config.toml
num_hidden_layers = 13
num_attention_heads = 4
intermediate_size = 384
rope_theta = 500000.0
parallel_block = false
init = "uniform"
init_std_qkv = 0.0521
init_std_o = 0.0646
init_std_up = 0.0745
init_std_down = 0.0745
decay_fraction = 1.0
final_lr_fraction = 0.1
batch_tokens = 32768
train_tokens = 155800000
dataset = "wikipedia_en"
Each number is 128 + 32 x the weight over its row's rms, rounded and kept within 0 to 255. Layers, rows and columns count from 0. Numbers have three digits each. The size before them is the row's rms in percent of the matrix's.

# layer 8 MLP down (transposed), 384x128, rms 0.0745, rows 377-383, columns 96-127
106:119130137163137173085134126126163141168121090026137191106079143108090137119142098093133118124101
098:070093141138131135092162153173112062159131132128125141148160085172127144183100138118138151146067
102:139141175122186104142149098144087143162071121122148096143114149173072099070080139120170091135142
094:196121106125149110201155154132112165099100171112164091109111109143078114122114138137149061123133
100:100119077145078104120066105090104147165103185063130119171156173139097155165150158158173145114074
103:238134167160143080130181103083098188096117130089132173181087131130172097116111133143190123125156
091:075119135120146107100118084135157132133138096162127098095149136086108134109097143122144121131086
# layer 8 MLP gate, 384x128, rms 0.0745, rows 378-383, columns 96-127
099:168096144124153163161135083096092183134117104150065095133156142132132142099118097098148139108116
107:078117208082177123095061106131147115097137145130134170113117162070164134113139134130114172137064
090:073174112164187205149117095152164151084165126140082132126073108159114094124142134168107188135074
101:150123130091102080188156120138139103081154127173174097123126084037099171108074205158128124165130
095:134159159128085115144106108138137115158123095137076072085117116106169120092164136110155140140060
097:109138070153130146123129210112143094111138122128078121145097090069112098124165173095104072152069
# layer 8 MLP up, 384x128, rms 0.0743, rows 378-383, columns 96-127
096:218078158132132156182161106150113164142152159149123117089135105104149127092144101083167179147111
102:063159173138130072136167163110131122155105185134128100086039115033122133175115136137076127123145
093:116197112179121121108074041068189105117136124183089142201171144126119167120111074113158111188159
099:120216137172114108130121121086160120130082119113120172172127086125106183106108153098088144123133
101:147145151132124075094145100118107104119115134119165055107106156172177191148124106150099153134131
091:135111123157055099096118216131163086131109148175102138142055155077106144129118125095177089154126